config.yaml
vocab_size: 8192
norm_eps: 1e-05
parallel_block: false
beta1: 0.9
seq_len: 1024
Each number is 500 + 50 x the weight over its row's rms, rounded and kept within 0 to 999. Layers, rows and columns count from 0. Numbers have three digits each. The size before them is the row's rms in percent of the matrix's.

# layer 2 attention key, 256x256, rms 0.0388, rows 188-191, columns 0-255
096:527507504649586460459427526559585501514460538562414469460489540520456560445518524532465603485475518449498450555501542483487517465461510405456502496524542458510531449577502543459516527405447340507606476418603521465438514481546493499449505505421564505483537453455502531439468502587446490632459522561491444450410513522567531618483576461480488513449549463494468510555525538534477450499467484488470500504483448466496535496418568550462438495497511520449426493426422496461591508488488477462489445567504497468468515538495488441500489457483522378565421400454462468547459518493533558531487424496516476594487425517574480488520525544479474451424527695476487468404455507497459470498466544531418436468543481507535516444507468498523536521541524534552453531588596454537396462580523625
111:520505520446462469503480501548539509495502496490472456463540513491522558567556500435470557421517543480523485416490506571463512441434523506500563534534509478425470498438568539451450507407487314388539511526414497499519500464489449428537507540496500553452475547552505491459458555521543546531478522528484387524472513555414597646431618434500507465513517433419474491571484499490487547450567545531504498471461492472534535621511476453453434547480511523498481520544416407445532515455457520486517528463472547461408536437524497565463444500586509410508533543554508513444542492506562472495531503467497504398458544426523305419493550462419458534455540603472476508460516389568431452498563477495528509435549463469527591521496411526438510538518495462576642494481583471491446562535553554
100:425478487410433601588490427518492505466544445529502543562518529591509472459559542548501471522502406518528546460532440482427506563536431477486507601564522453481435548463481537533478487472570515394506492508503496503498490557520532518538520487435543484526480566462440543475467471444490502468569539477490545549699527490404469360565537475528448445519387557550553479533478537427548457487386537549431517413533486544508528556500502559493454491516443475502550549533570515631558509512525498492529466473515577472483527533488510500494498584578409508423517515563412527472462494479537420435472449464356535492501532546458445610542526496420540464460453513510550482595571470507489494481597534558456496450488505483468509444515488515469516444512507441527646454546389488504546481442434616
112:516529467535510536511434523473513555500539506510518457465483545405473533514467419532576606458447526530469446539537551533507493522497544436518463455528506526537530530530532523399534478509418461634485541448554424537499482427519504549417515503442469508494574519512454535553521463537443443553453473545460357489326537479536475717460469534531473564510541518494467534501563407568484522515489475459537479500536493493518545547468572478559554496505529512467477513514484421465496517455451497540555560490519492486423515520488541466502534381500562413550551505485592523467486525574497553460549440530454495608444459501491526376451593565534521511590588592426501478516466566479550502544462475489502544409518531504507497520495559518605487533516528637532481519551678446480475520489596468
# layer 2 attention query, 256x256, rms 0.039, rows 189-191, columns 0-255
110:424506502438543511478493548507556523525470481475412492447425489485492516510523565536612560507562549531524498530574601563578422509430501537505431532482544559606527468551475431468494549519513440627508505525611529497398514506478546431438512529448531461481524502518492480525590469510390545588499423506449402486380493616547508607474514498408448465472571521517466477476532438632484534524479516470494636586475574466467516589453497484441557554581572394483470465517450501435477474439405511477506455499558480492506469566538554458478480431440590486508495557548589497414523535447473542488537553556525500547491513483481472446485447527434476457496471442551465497521412538468590514499498491530526439483506477438491445448525481503477572502529548600480453500532581489412509443549586402
097:542509514392539575438396500561599537518488519439507486463565591432607429445551467533510481494547499485478439475558444515507475554420617483471500485575467548453507470532460492474592541450544484495475501521425516550404537408442504528589509503556548444498529439525535452587497546495526495536585436517546505488502416483437557602555566399503463556535583444457509499545502494526536508449505494510570530604525490513551530439501476623562528515469607413467470503427408540493509585511484525541466460532382532451533472427565527586556460538465500437489457503448423526500464462491501595502388403444403553564426446451465478446464492535507419505580511538459513484498479543452538579574558436500533470486438534512491490476434531475499496482562464487573498563553474516449485442403435512
111:501465463556450483545588563511477454536477575520486500538505450575555433463516525480425426459533373567501569499467496462493467570530531504427500520485555490447474466435492499576442492532593567546503488443421489481486453544517529471539477426432527383463563461500512449539602442492572482404463513467490495535456459463520475509522433615530459430533512546555508416477393573495442458546481497506432486511477455448559550477495521546623476421415510577524521446450470494439566512476478510490431491435559512507596498445386525420560485457517546494488445488610460519594436571496515432512536515483556458489547485562552507550493577460451632489525445519524501647457507530472495589450469502488470522589476540523563456548481556443489516570437471573432550435502462579491382577535511551
# layer 2 attention value, 256x256, rms 0.0389, rows 128-151, columns 0-255
115:487486589437529545516498511464449430445445384517531519547500482493536590511517527476434497499494659547552556501459547515529496423549481458525511449515550398552525524492557509513496499512544470485537366458447452448588424512593571494508542486487507504511476517365496429557489506460481435525446484575506484442484500478500485508509552443489604513485455515519484485527502565557511566468530521491570476480345427460284568462550532536405530498409517544570484472498524482503458538517466490537583446510494536480387442412528504402524455517523540540497475540576471654352461467476519521436520531517531544413520479502428511529443434572428533594512580492438479481504510504515503497512423522514503476485508473454430394549536501401433486432548503491473489475509491516499540509491529524
113:465480505423508523476446586524455462421433376430487454506546502561494561520578533457472478518481470510512616500505448439542517436435519501506543504565468551428532465472451534545431529494489499508447474508517511604524592457581528493442469331461512460478543538540497551548444545488540600521491500467504490508513472516507505537523503548433471528531539502551520507479430537533538509494431488488549469598433358428495401513476607522430455416547558537533496529455552407498359531592482502557460462413520536501405535501430472523452520496494447520413472524553431515339516568497514577498519510463478514456552451559513500489539494467434529537425614468415410576464468523520541437459423579606467480522496404538536442565508480541503484431471493516496511429565490467460578485524463542
149:519471407442558375476499553543525518514502623469439443575571408567534514557588514490525529452432427459492519485506432428472540450472515535526475498520496503439497411402477512534438683514502515502410426516554497529531600501505519468517496426470551500553496537500517557477491495531471580542501551495454518506499496481514479525494469576425517522453508490524524461484419466512460463516404520501574535566477451422520474532470654528459515519465532519497494633503467482512453555524519522476411509438491496544557535538455443474464499493506525489443566486424497385522516526492504575456535427438382493540514508512512479506501513382484537462413527461379400456463446458503510470557424548544509560521505498565542520640355486461534434469434485514511506537496485480579630532583484548
117:559614453554471424562396517451492539511509384592551516462467556411361462476567597542478494478537416491514481526503475585505463471525541429502524516543517506622502519624492481536530502513499488504431464507520518575406413475524485548515473387480492498423459507404462543546470486593472390468557432481489487494492414531494514496611507504487587477566574509454462558473442568470486446519578513491488471458539535446594547523526509557543562541559448522441519471497515456450455534484493518476514506384464545522370479373508502536483527507576538483553496503494461451371500476426497483558522516562506471522510439455529506498520502504516526512537576487652505544504493551525422433484564525586495457520475538494475522491552537387445557563446472498498494483494499549391567553472550572
126:519452537524407630513584561568493484482517490443516522424507447506640474480400486486531512596530531561476568515512469515487483576485454502440533442428438599441490450504472545453409527500476478488476555503485485528573633495453513561468541501522541528554451545536559496415482512436504534509457456422508482549515450498500501527419439533535436499513515463479513480488506516460545641517441464484423456584606499527582382420439445485591562484586503513483566506508493440540457435591509509618496496447546478512506553572431506442565487501457421472460502521525505547533526467482536406515472532524503479546600533568547498486539596461470405584452496509455418559504575461466527588410520505520501435516439406549436487508524499633592460501449497519492517434495457472566438478510451456
091:431452416471505486437435541520563526592533500317599538499410509495513571478605513529528444428480538500552564490489495474492556502421427477559476501551525462467450390461449490533386547517479502487512463500515568526454491568551538472556554450554552457546501567477503469458507518401476493501505516470466535544485578420497499508480466497531507539454484514479500427463492469528528439478452497512462567535439509481574479499432478492492514550465419510456531591482536453544621535435497520504480572412543506530540553606509501506369440495514510513430464545492453445430612605532537523471511479486437484463403504477561538482496502396435530511495509498518563503507502478502434532644437519417504453473560558541657501454355452538485607570527594485481490538422506482519440504537470505
091:448466364496451393476491441545502551516529347467447564471501574434468524431567416587407461499561454488470533491487557488505516494566469513514511500515495583594503490434511555535547498533442510505503437500435561477400402559504461534505546543499529486469485566518494512592551506488496444468506565393523473513470531476488523486414486461529595479527535497432471527479461496469401324556471513506418511527525496497547539567487499415537531450481451507483463439458484542462559547427498545489550471543456518542424553424448523513446546530547567551550455536594493466440554507482540448546506460483452557545454443391477505532610483502515518468529530523530605462498430574548482541493449554465549402564554595477631503542451406489479569522457515469449496528459504552373569482535539522
106:534512515531582459597634492492471408407453579614376402556546484455471445487445465509505533471398428471498397527534500481421437516561538591491545511495594546506489548503478494468591683508498510516523500517443393455518547500459491548470480595475465585526498481498515443477508484506530490489518500518427535473497450521460486484534506506541463462544435510509530539534550491455430464531472541490506495508509529536498559482587570432508422494541557442446487497488443590503501482544555553424485514647467483590482484495513459437516518514470529519552568437526552473535443522522468536490539477520533527502519576463450490490498408633563524520407505512471526487456481484508479476367565550472452541493442429462359524592545540514464433455425552469546534480531502452597596459579500470
098:431514452483491448532398467395503491526501457589516422500402589502472532424535585542469487474631572575515444507519537483483505396533459489484483500483553449611527520527496503538591469506536482529493522450503556484475398519576563452543529513496531564470523462379429426648541503591489495484534536517505511457492521476469502483503532541436541556505513511488485504458499451535476416451551496536531546303494575493429566568518483498551544573363403451448519524477528460484590518393513506426512502563439525501521529480543511539510459531518514518648433514507494528448522483467505490469508463510554533483509517456499507504469469480493490493663563543607553438540512541513460500537411514446503445464583623503499502457433531487451591519504485530494483523438490510425461530419546548
090:471383362397444484403494497564528501582478516410514527587571481585543555523592526586490517443548371483525496537547381515526548520509526538463597512539479527356497465445462509544451558523410472504472500574397454492519538489494499489470457453554529425485494458597527627450542512539506573480549553480509516513502520423534541505534504496484412443428585474507498506498513561507464394460443504500475497575516483535541414469463539386518498529605551438443482511505425419535473596506438507507413515443550461512594503557478504581523501556538427573448503500505479355527498557434505437499580494436504504513510487520524491457540450416435505472449495502507457545485468495530478477462558510512515443533506525583507542462443510559583488426418492540514476454488502589559466532515455483
106:500444319483511432426562475488589547554641531540569464458492443510514486525517423527526452460431605468501383445533502429478569577528466469578384473472484556550462433485488524471498684493540494502497459468571555481506456520487473454556550504471570519559495499499537501460514483502467468511486574470439537460461496410440506458442500492574530463468456506382435436507494451529462449483450534511453577483460549505508534507432501430534516588433432479397509573478565536484562491452555519485543551451543482513554484507518492444459506487500485517539549522434503514476590549452450491477503510437462517503387585431492477494409515390515638505454468506543563479452495468499478482571480474520506570446572567561524511462353445462504504512541573515490506535411499563570510512586509478
116:470503598486535552518474496417445440404383461469479464591485531475327564495447547421431512609485550553506523505441554503507498362446522511454508512577457438507536516545514441497525383515495480507622421510495466518486471508541540555542505538483469503420533473450418408605506506489509478488515389635499501521511419498518532510539543503455524521519461474555487577545539508586518531483519544498537456493419423493414561533565570495462457471472564537522473465481564542510426534502451514486466417595491518462469420521517514447442525545493450473474485510518492655491460523558477569492485457536513560453510429520458513522503426612463507511516548487411549456501462545532474507456469539521456580512485504426495422561600560511353540523528502481554506496535507526432606481419543500
110:508543644521443612542553550486450492441495530547503444485409529464566491504384395433432486558502545563478476462421545468508490498417414591463551485455448565484478502494503471457448412556474488528528575403541548447543519473571466552460557545586514457534478495403466493534532519400475516478384451506508486519510489490519536518444498486526489471413513554541501494495532505538553612490454503528533478473513467573478401440489408486514483451538505522477527528454509572516440438554495493566587464536486506510457426554574417373458522465504411482519515486475547607524497446580501470459509501550517578431527500455516490505561483564450456533431513486461500562503519465522528528403505466540498539499406343460403543523653501558469579492566513517528515535494491385559496460511448421
148:593498437458557451492557527425503447527561429629510501475549458589501546528586585536483552467463510532506451529582414488467516529564539450508463520508526498528450451468470525556529627471546521495439537503588501525514486489533460325527484400468548523516493519509516569436503529535503492558499530423415533454522457508467546524547503552463531590562533486453484436488325473519457468484471559486554533482452400517565475526426591477485591486524529521482508531529507453513510549496485550533400510307547535433506525446463483564506456468515545523464527499542469364392570455425502543544514481440475486502529503538514510486430489453440508445451488513536441462448583486532544433567472514586545516504567553533521489473359436470578437486514511491503469463512499628469516542557492507
086:544482550498580419521579492348453504483545480571564514466541485513507477519479438527500491472510665507442462447531511452441549504537564448516434521455566519549506442619486517496530588470524500479536506408472534490535403465420379356556455545444498575525503482572573476418527484572454513483556517457477488461500473591486525472545561442557406563455531474446506441516471445465394476457499557499449580378550568552439578500449575476514521544429437495443503514571555516489640490432530482463443540416549512409606494555514467478544460487512570525561583461451494502504547411495462533480524448475498478482486532474562502481449570418510576504584460524460496506487514471542490538557511456504526525525579597563450520491455472470526433523546542495508466518552510496460584550431510491
069:500553432438552619529407515513471451522586359549534603489520508501479527490621439481489463488548465524554548495528493493560476463407483470538639513577499528445462458584538431542506496526500548477435467493530541538492456491536521443464419354519481471462495469489478570551443582578525476475573475511507467517480446512550499539560480538445501513540562494552505558451453528541503475547480477481541425477519463423489489488492473514500536423586570483581528498511619471503416490529465522505490455433525573505455544388446438482550539557548500431383493491518351391436461442458552443615560525524484524480509508541443514494511439520405513568452546447578464590481505531523533457499473511563534440471451504528601492476574448467380507494391482519470506425561543489444489561504493497
110:504495485465574384561526480366512515466495606506487433607479429540393560444551426489508525479461432508515464452488535490434557520601558502535456518502548412520518501547525509545486544539482482510547493462459598451419391560542504510547476612431505473543522466521528544588510472514471440468518496612550515485468475478483509503559507441541617510403458453502486405517572497534478418525413576525584563361505573448485527527432506563426468460493519505453501474517529654511521507481520528388489518512475516504500513488560425518432484516518525524525547503485502499495620480475500573490562410518422502529458450463477490500413427548481494489454508457494436466497429431490445597604470469575453565514538446531444471613517522393435568505503504517484485565548499455511577498454532519
134:531465563585401527526510452505508513487445568494475566490510502542637427499492520536536492495633588523466454520492535575552504550512439516466463481461548524425479567484539438483547341500523513502514510426531423479465525502384457525492556552476462437455481540534463451480516524448516394546467510644514496542488533455518460478469547430510585445526527560507549486547584518449479494503502439503476389518485472586473443477530480496456535457500475462552483417536452482560460545444577485518592518673504508480476452499524500514542475452478451556501498424474506551584394476485489406485499561578551480491529564485486499438472389575571396579457519521618539489529618450475478489399512421360514450475442506450435518464518512549555466495481481529485523497495501469525420463562486457
098:487578430460508448522430473506525476456543438451500532530461582398452519468441556471536415555506464489510556455462526423497554426519460504523524481561428517556560538613531446496500525497525507524486539494498464530504360513446559544487435488467529625515489530400476399645499431508482482473555510488468505486510502568497522502458404563488397471536440462469518539511472423507513455516522542486511512326525590514483575548556504398497574552450399563366481546514520440470519465527485500471482491542479475476501497502469648564441532523490553509507421553424435519518463484507498518456488462503552512538485471443468484503543485439451595452585556458547572465524421549505534409581520480619506375514547554506573447463479538439445547528498491499474510464464462458464607469507545580
095:507506580474528566572473489382503491476505420495498469480422485504492527541568509462506446504474588621497555499465536500508567452379421465537474479538462482491496503545547473447444464546540512527507479465571593465534482526606569560520511467548474466538517540424445408540466507414492512542450454637503471516544600541557517532483492475435540474481463502507496397512467547557563547513460510504522516486352427403354447478519456595415450559555523502539507501490512484516402460519462460608488488433529544506496432452540526424361521508513477495502454546541474619408461556437491484457489446529416594471544395569462476532450456509390469466507487467502536525529529498522460480548418500552520494458518439463526417489509505419444598519612484489537528544465522478429569520518476489
115:512440524436529398472470506503529484561410453530467537609572530569515519500616564584399572471518600542544523539539522512557507398536471484493473492517686439517481516434544499504511439475509503468519396554491402521528512527515464419462543500478447584473469532554503492525524578392512454552475577576482518499484511479529476524509513458435602527531506529556461473484418480540473418474482460508518430552347366547475545546535559506454489424478510455570476464493482445538524590425472546454486477571508476467550461493490463616451472525515528544444448551609481519432418514537517500493478490451527505418521512554478517498467335530481471489476469513463577428452567511505505464500428487449511394485603562467561450493423494488499483435522508500504506480487455607463508565533464516
104:452533504553499502509463452417528449469558512619408463453404575563455484510483530504514463485553447517506411465533578486473452537520481559515500483432486472518443549458474477482528453526500485551620476412506536367487402538535540548512561563608513490484527420406452394464499498535453496477497523623476492479524571483468494513554575414520603461426464506474476505505521470512502485517584505546526576417435614465469528445445416532504425599400505446421486512518479563502576514463512486510504541611525524575566418413580437465478503473534502508628521495452559547628479451454498457465518441496485500508476519454503504502412467569536488399545448501556589529495558434485472532538536479455510529465484509536480597465545526533543535512507508492500484602404468467510403543562532431
096:627479482639435538523570457526472520493526524465472608433554449481554403501398364457524413577426504447457537483453535472524453589500402508486448510482465561519506495541515457476565629516512496484413514569545478486471537505369507525511441585485538558547449568555518426466466537442561463489567491389438444510506489473495501507392493541514422468548483460481531592559596567430493455537521490499422447588587553498593517459448464381577573461532468518533517461510500515519508492518631464443591508571477438506413536462446541479531463533496538494407470444586495445559541473512494477528489581525592499552513536489493535492557565520564465522468548497555470468483494483516504456432589447553458445502491511479504496492536489440456473492381507485489471422495515495524513457519487486
111:446452592473557446471549497434451443497495271524622531516546595461520501492498506528392552526591517487457582528564516505524494406520567474508598488518551577456492552532470437584579444489502510486552503471420392512518486459481473440478477459475476484410446414536480457553520522543549562525545535515544508508516466597532486481541532487485443490530553458453509557506527521501498423498551515469538497455474509560453597469562559485475541527420497507447491438524547465479504547468425503558429501578505532444475454465486558528549461488540473541476497553641521530421430473525524451499445569495554462427557538477506491459455487522423516486667580552578542416507496537492511488435480530498493400525563563495528473356460520574532454453440460487508471448544501543429445527419529555
# layer 2 attention output (transposed), 256x256, rms 0.0483, rows 128-151, columns 0-255
122:600458470588411515582533506563562569490529539410407543511486443544462522573484455537548623470447408468485503543532479527414468405506581517522502457551529476468497469531487540506567518501469558432499520517492496511504495460422446515455527531561467488554542504554493502588518609532422535410514425510520535524516446517500504508509422547518463500563545494488499410546455563431474483473508426504546421531557533513576482546535430531578548448511450531529511461535453566444579452577560478385453425497540458648559520590476502533446535518435535389513609421559565473442548435477495502538518459400462438474507473491591609501572438482590559422551503581538467439482493423521463517454502457516528531562547491582478539446460511484564453574519500469488521479488471471615475546466476446
117:473515494521563566554501443552535556500545519501481476513522563469552410445458456523530506487464430513583443485531567533460503512499494485540412476485510511486547480559529422561491516537543484513508583588472539454568498385374457553507556563526563506470488547505509404516553515538445489440537496568549516454523463466418483502514422367455519437479405512424484529541453464446380499461448479505585409480535498476484541442532418510563600454483540514416523455499593558456581467482457591476495451499502509494504373498529506546444503528452575481505628450499564489393603497481553557527537468555568508442486480422479417507464456598569572493574488530484573465471520456396508610504560392383497401460480551475456554476530489485490488516562461554544477519479513569533455546465546469
134:417601495445448542402495433539433486503432445531606482479500571534475452485393557554468420508508496493473451513507536459486467606541402439513418497491470523444518508516539513502483423522532511505614526591429489534517484460512573557496433570465582388444440522525512418556517480499525422526544510551558510505557560554433504487503523544471475499499419481495477523483498523465461572500430570489466399461505445526486548528435449487563579557525529512407502380516535527481544518427470448528507419472495560417566485511561455549489490430455607485483529565579509502471586575469552597587501576595627493455482552449522438523400503530552475510613456448532594477495477527415487536414522403477543499539499493422477509502494500576499537521482443590446474496508462529434436449458488497
112:564416480613547598558441521496470520474503629427473484504415488547561499481460429487573537452457535518515453546552511484570553437483611464477524511425455376505470529498494436471449447586629500484534553529561549437619453562396501461453451503506500492506524454530504424509517542470522533437479499529500504525494579476455501536414520491438494508419412542497580403563488472633563550494531471512471612526470457467434433476489454468551496448457557518454469466526495565563544504486544472502444493507535499563457513493402530544519477525515467517540546566563560526531398468526501387523456464503478476458518438526533459462581474568504477530466518523490512552479616480437374498426524554490479494588470527555466550487595485477494425515476547480509502375553512416594536551481484409
120:461527486404529478471543511472530447471474399580378516462585549410548510404516505446494474491522511466508549477536522471466480530541412552472487564485579547548473518520554526468497503499507508536429564514532468459396531419574483434506546503496495565470567530499489528417500458464522441482519577494564516459475523451476466473607464423558488459472484517463488600505552424460447445527516547587552447451452545548494600452533505512456476480472525497498513587423608519510571480440528574509580559513435488414530399450578500534527504542507507575502495388360526492491586531514479591398593455514544526514469465466466479543432506480496530461533447459487518528537416508475564498664566508450483472392543552422510522624524567459494480498474481475536518599494568583430525452552540566
101:562601566521504430552607438467484467457376525493528462548510520543497439551346517487454489517534395481414435467546536487443507562599446473528529515440542541428581521452537483495401510457520549499615568474408544525448528585481525528432484441443459396510466511537506447556455562517478455478479500435532488497551435553500482496457452491459519453535539428514462512570493527507443448517540479519516573490475427565494536550497528540538599441464526526494493412547517502515420540501534523398505496465545524547557566474412528472554467486509516434497486459601466554649424542558534441618505520487576472497450533455525457536491571517580501452550495481521450603392472521476589569455498448580465526528443484531417429543444507499509508549399451508430486472435465530552459558477546511
094:570530458571554499531443553419458519465447615450513372541443483531508548548455482435507538512521448514484427501510475530483518514504546549503574480446457383532509505501499458521480544519548523469580507462513572558573495603500505465442471475426568435500477463527514429531494589588454519469484509502435491487553445498555504498481541512393449549489516466488547443524484547582505547491561438482478540526499509496529475453522473479481476463424492585502473480521596487536408474484463487498465521503572438521451494462468539495479375517504510373466504569572503600570346500444524420566441470465538469411450482511497361495539570463527554476452554513532461604412507433436411535401494524523501490574461457594349457453439508461510541556525530473409542436518473425597491571562492490
105:447489421445453581430387529542511563569570436547496557450483558474464602440613552574460401533535583479469592582470442558569510526406462492430524485591466425499503487482488559477507445442417490447475411520572466579529483496501553514553476533566495513536497574491442544455445440473493505513476507565489472522536548498467538491561599587541459528446444512523448547430482476447534591480491507476521410481499534534549436444504487515365473605539478486567435530538507461511454504547436391609495477559438525401479482512508422552444480432479492529539514549447449417431542472470472477421485566524460553538535462555564497513435460424452436519498492439502521458624468510501465441577466529533483533497502494434580481421463520476489513525621550518506556548536509513424504421456487523
098:586472545528494457567459528513479530575494580382552475600485448506453508593484462507552633465491453464459476515537510487489483507503578461588544437464417443441535508509432506469504473484544539487570464452486483462514459628463461470455396471446484448576484474564456482530466510552479534474443501408480477498513457535562530550468522541513524543548574539502544423544428542593549481435547524483427570573456520562524522564526513504527495435528465489565438449554377486528426525535525399468467455471550444596409589513458572443498478486513538481495449502588506543596387471524518373580470520447465430478533472576550563547582502513499473477473495575477440550465591478552447516432449529505525539621472421530525489481488471551526484500467543455446479400544454363539508518488443474
093:444599496487617523508585535448397470494482527526476486498531597460556448520419446408535396548518508535462467372500522463433479565493442510455421535499585573513576503528444509546450503513538456511520537526508556496456487485531446504495498526454573464482504525533545343529503480519454498527492584552491494472521536575353487514443487411481530515584423512481418528532537422502468542530489562504552479517441486483468556525483482521474556488502596419447488479510575530501559461452511601523519489451455553378490469504426451491439428458566558573486526591385498588555537551514571559532538570548588513556451571433500393489472478542505500527542451483500516488387506541385510554455553396474537510493447477439375515471491507538462493478449450574511553541482506530428509512562535507
109:522590537465505429503515530432425490559356504545551512523503469570434605516436539484489488478571437439456490523598478524504446518604422513441536473471519488457532501449534502486407432525500516467623480517445463578524487587569610491481425431460472425490466484499496470539480482514592435552439520465528468582546500537541445550544541633454510527551595452588554537524526560504502515499542518455439519512492456557520537570453514572542490470515518513526490417521448507538409537456484407453479393481498520552556558498462465488486378520535516383455493490601449555658370543558550479537493555486525484527511512516502484498493560487534404481468517520495444564440460523505501522438527518546553590554445479508464477530440485525533536493356481487469515442472468474449422516462502597
117:471458454539475565584421482597606553501659592492466516538435464509513416484588504605522555434431478535593501584461474509473528478458613522543522490512456473528489474540459520526606565426444480454366532552494496517551476427372452539508540500612500558565506545503474535460550515473430524448519433512477500494488488503534530501502511461522484453504479515504522423511435526495458486459446438557600444477495550433535440485489442470571507498542482454517500499513458474488484478566517524503439548500552465603480509510481509525450587444483512538522508534529506393318507463460508485535459509472425509434565460518546572446528514492512568489515537535569527394602554434523575473510439473451437464507524487577568492406470473446486469516638508511551550441482484434600447520484446430
109:462505521446480433522458539499616488536476412503432535497571507474485546472551532531520544490579549452559541559521534503496470448547487469543537454518456483482517531547553556504542522416439489476412492602490393496442570508468434497502552429581455665454511437494509623423396504532509461480519427400532523563488440513589482542602473560545478420454498381494509548441467589424399462533504508530477423516498568507567535485530600450417485501466465504598470544506507423472495514436572473416525523550534474571541507473496553499560518466476446463473512366469486371456540411528529577448577538540468481600529454539463555410397496501538470489482467474498463511552496522565512446575477539551499546518585528520564464547478462472453505521515543451517493457428497576490473453516470547
131:519527531463472474439591442498419526544421514395548556536532533488478555555454410466526383470497399488485497481535575472496497550503506452476413521541567519497532446492528490515459445574520562455553492542492461479561427568505617444385485539484530420443513517484546436609527492497550495535472496585528443508538550539454438513454413521487536469516434533439496478533517471509511543486567524438378541524438471505448551503472463612568543520502521506424516393501490543495501460510540463466500367441488490542525531546580473523478532518466542456487511491559476560558427585519493511530542586541526478472471575451545423503546444507561484496558459530447467509400459528467384642407611439465535466493519475482481557549521540523512504507362415578480434523508443453502479449369563544
087:473453468517483443486447502567469520598406555453545505467524512488437539505552520462497462461506491503425561511533481543547482517533461397488435492560521559495481497481543523459493474495476589508519467500531480551527462588589626466468459525452473471455443537498488517546518450483663497576436471517526489547560472550510483550475484558421529488588497545557542581484496558518533567460584557423431500527483463446463481597483504552504462501543463543498511463449336485557439530513556353541532398479538473604475541570547580492481501525572467406491433562507498520589407506558518505492450602511478496542523568573524508507522418478511465496427511466520497540411530532578392516455471600521542480573536437475517490534447480582514532496394483424505445496490424405456434413414488583
075:526488504595527518536549493531471517498511589437542491471449541501577454466369414519561533494500451577586434484527482525528531505529574442514482482437521460550589547522462413522453527534591528478479520572504527458601492466421417503463517483505523479491462457530558431536571584491574472449534475529512469463384534473476492527495462393489484467430433561443460430584441471548504488473494464487550494472466432464457533516541450458554523455455593548332455518590519543517602476556523615465445458512516447516522438504531518579489537524485511479504591494529618594489551453492510477485502412516483423515527449449524430397577500552623580455564491517519523518431527475446436595437578446443445458565444501505479579477570514441530499468466466493513568511583491553562556540435479479
108:534473446567448529527426514544450506517473542532547500494489533556462524577502508532474544457499493484393525534443497512596472491492506436519552486497411535400579481441575475519566440413482502479440483567451425530537495511440497541516515462504519438470468529507472497449527532498558489565506407468534464559560506525533516522431497656484459523568529421593479516484446570503539632511549567484429478505537448458545527550513552452557531500478480497523440394553455448546501525517495344431502532512493542637531589539507481525501478413511481446439434562669513485473403520481488489565513572520483440496486556557530480443541539448553423531493454509569482394461528512531470472384436508513507490641517487561562449437411472518443473579504529538427449419475411429496451496471453470
130:506489533460529461498580560437516442464550401517502537468601404502485588529476498488425527607434426508540559476462464505484469481439584527465585484490505441584516542420507563494520519515447480562491437397591388502480544531589466547528527416465476545588576440437530589475484506531418553470499452452442515460490442472471502465517489547525512579482497497495495484470548487488554477526506431505455548563526576568530482487525505447423389534534490424617510548425436474434522506495567497558467517502457412360462465439500493454576466531478425482501532500437508408456514454517418465457534489466430518555465525509435548520545478442409583463436518503439430518458407510554616478589517586602559584456524532523481515524474483441512513427506555449562545571546544510478493544582480560
105:498489486525497527493389497501525544546525523491520421547410480493449456498503484589571577421531468548449366614566436512440546494455512440518521492382494351516496470415484490469508508455554448540528549473546625484579476491473487477535405531479527459493427479572479512445569515481527473492477543480522460480474452473540536463509602413487553469438566561553517422435465577657549473500533536511562486483428489481556524533453431507520430465468533452480516493532480543555485498482495480552508519543533437580486503469467551475507457528487574481528530527547543569527523515436564420570375466438468482450465383609463496508526504525507450583481520515537460529588558429533447525489460524433432531628433435533489531451551522575563492505559543434509455454514509439649508486521444438
100:550522526505456437516551461584581518471495537483499530510535466530496543569406509532518645546519388543572474489528529556489453407628519538574497474438465497442584473491489484565460452456459453454480523544428479443484470549429433505460533492553484516438515448539548538473480558485475500406455391454538460539515400514554505530519380506509478474560542398461518465566462584443446480476527443472503438537527509537568554546465494534569582466457496506473471507514523497468541501558623528314450470486490511634532511481510553487497494491458465421491518457551568415495509509559523479536556508453545420513523515433491592485543525517617499513553442542473410456523445464477565475433493416456503525612544508606545499536473457509524497538474426502490450393444440501608427487444490511
119:545580514548474534551602497480499563427529540409525563528484464503485484593484515479493479520434380499523486468451508476381484518523619551501462450578524488581557482476371530563551553490479536514503478425477547560533426499498483555428524567532517433606524502442574444652559525610368604461489460580439540436527487485433557450427506451515531543532545471430465415582538493494518510486513424496486518552463532549510450537511411534522548556570530443583528453505498532460504531571533548521426461423485423488413512472500491400427551476491578454539551486545504527484504545453468416538453474462508483468507549472518483492560484446502622412581488544463403466432482475519549573418549440545544555499515520479434504495435474488545502488518502537512490475501482482572415593515550506
111:602504491481521375485534535483511516609446486491530513535517453518483580534477466498469635472556552523490529482462464528556438423535510479504532474469442481433543502513499533508426400485423506474564449503476418495468529658541507454516492394431468537527518470535476578482417519539502542476478436395510473531490483515613500497453514653544491554566580416538557481481488579514518527498527545487385435544540510549515464564580621461446592497503496476560436493510442427498440513529498370371502505490533537557501588571431526422518483483498403494486454481504498437548417483585486508500579604517510508538521522548512567485510493491479412534428462534473466501485507569508499392498520553602519533554524471505559435507475417546464490512412502470453482409527441446466488487436472519
096:475506478382492543430499543488497456480538455573404398466497470448463546379531552512491463537537517505495536539544448507553593576443454555453654521446546476543436517413552527476470544504531470532453500448588479501513532448564494523495556461453494498431518534470458516440468444394505483508524562532521526468505532484468470436588547508520490513457538534497501554439563410491488538577498465489492563427463510503489506431503436497368385568512501536478526578504592544534530464477438540580515499522461488368542395416546520607534469556510525519557541514441504603481512526468513478484446349482462474550478391509472490500466503408409546493457486435478507539520405474500499551566494593438497536407421524472495483525528558514582553464609543482516562607541559539493549482559497501
112:504423413543543540530406520523497588529597621404443472480487448442513508496525390451515454470442482544559477476461479537442496555374619560508425515507538527594536446526392497514467561487508504509496516443566573466538453512512510487540512566428486529535521501530445495504531493565380559444528537570420497453456517501458538509509474355483558530580523582525504452501431472541484454461589514445508516530484499469420372582537409457496484455504501469551486529467387525522488464543535509540469416527532401556387492550483560540468481561476525546514549490406549514458544495436551461482481497414479535485496506536538501507649417457511516475417528520458456511470557416550501556513525510458469476478529466527415460472589532487561447459579497443550509562497479452626546539520505466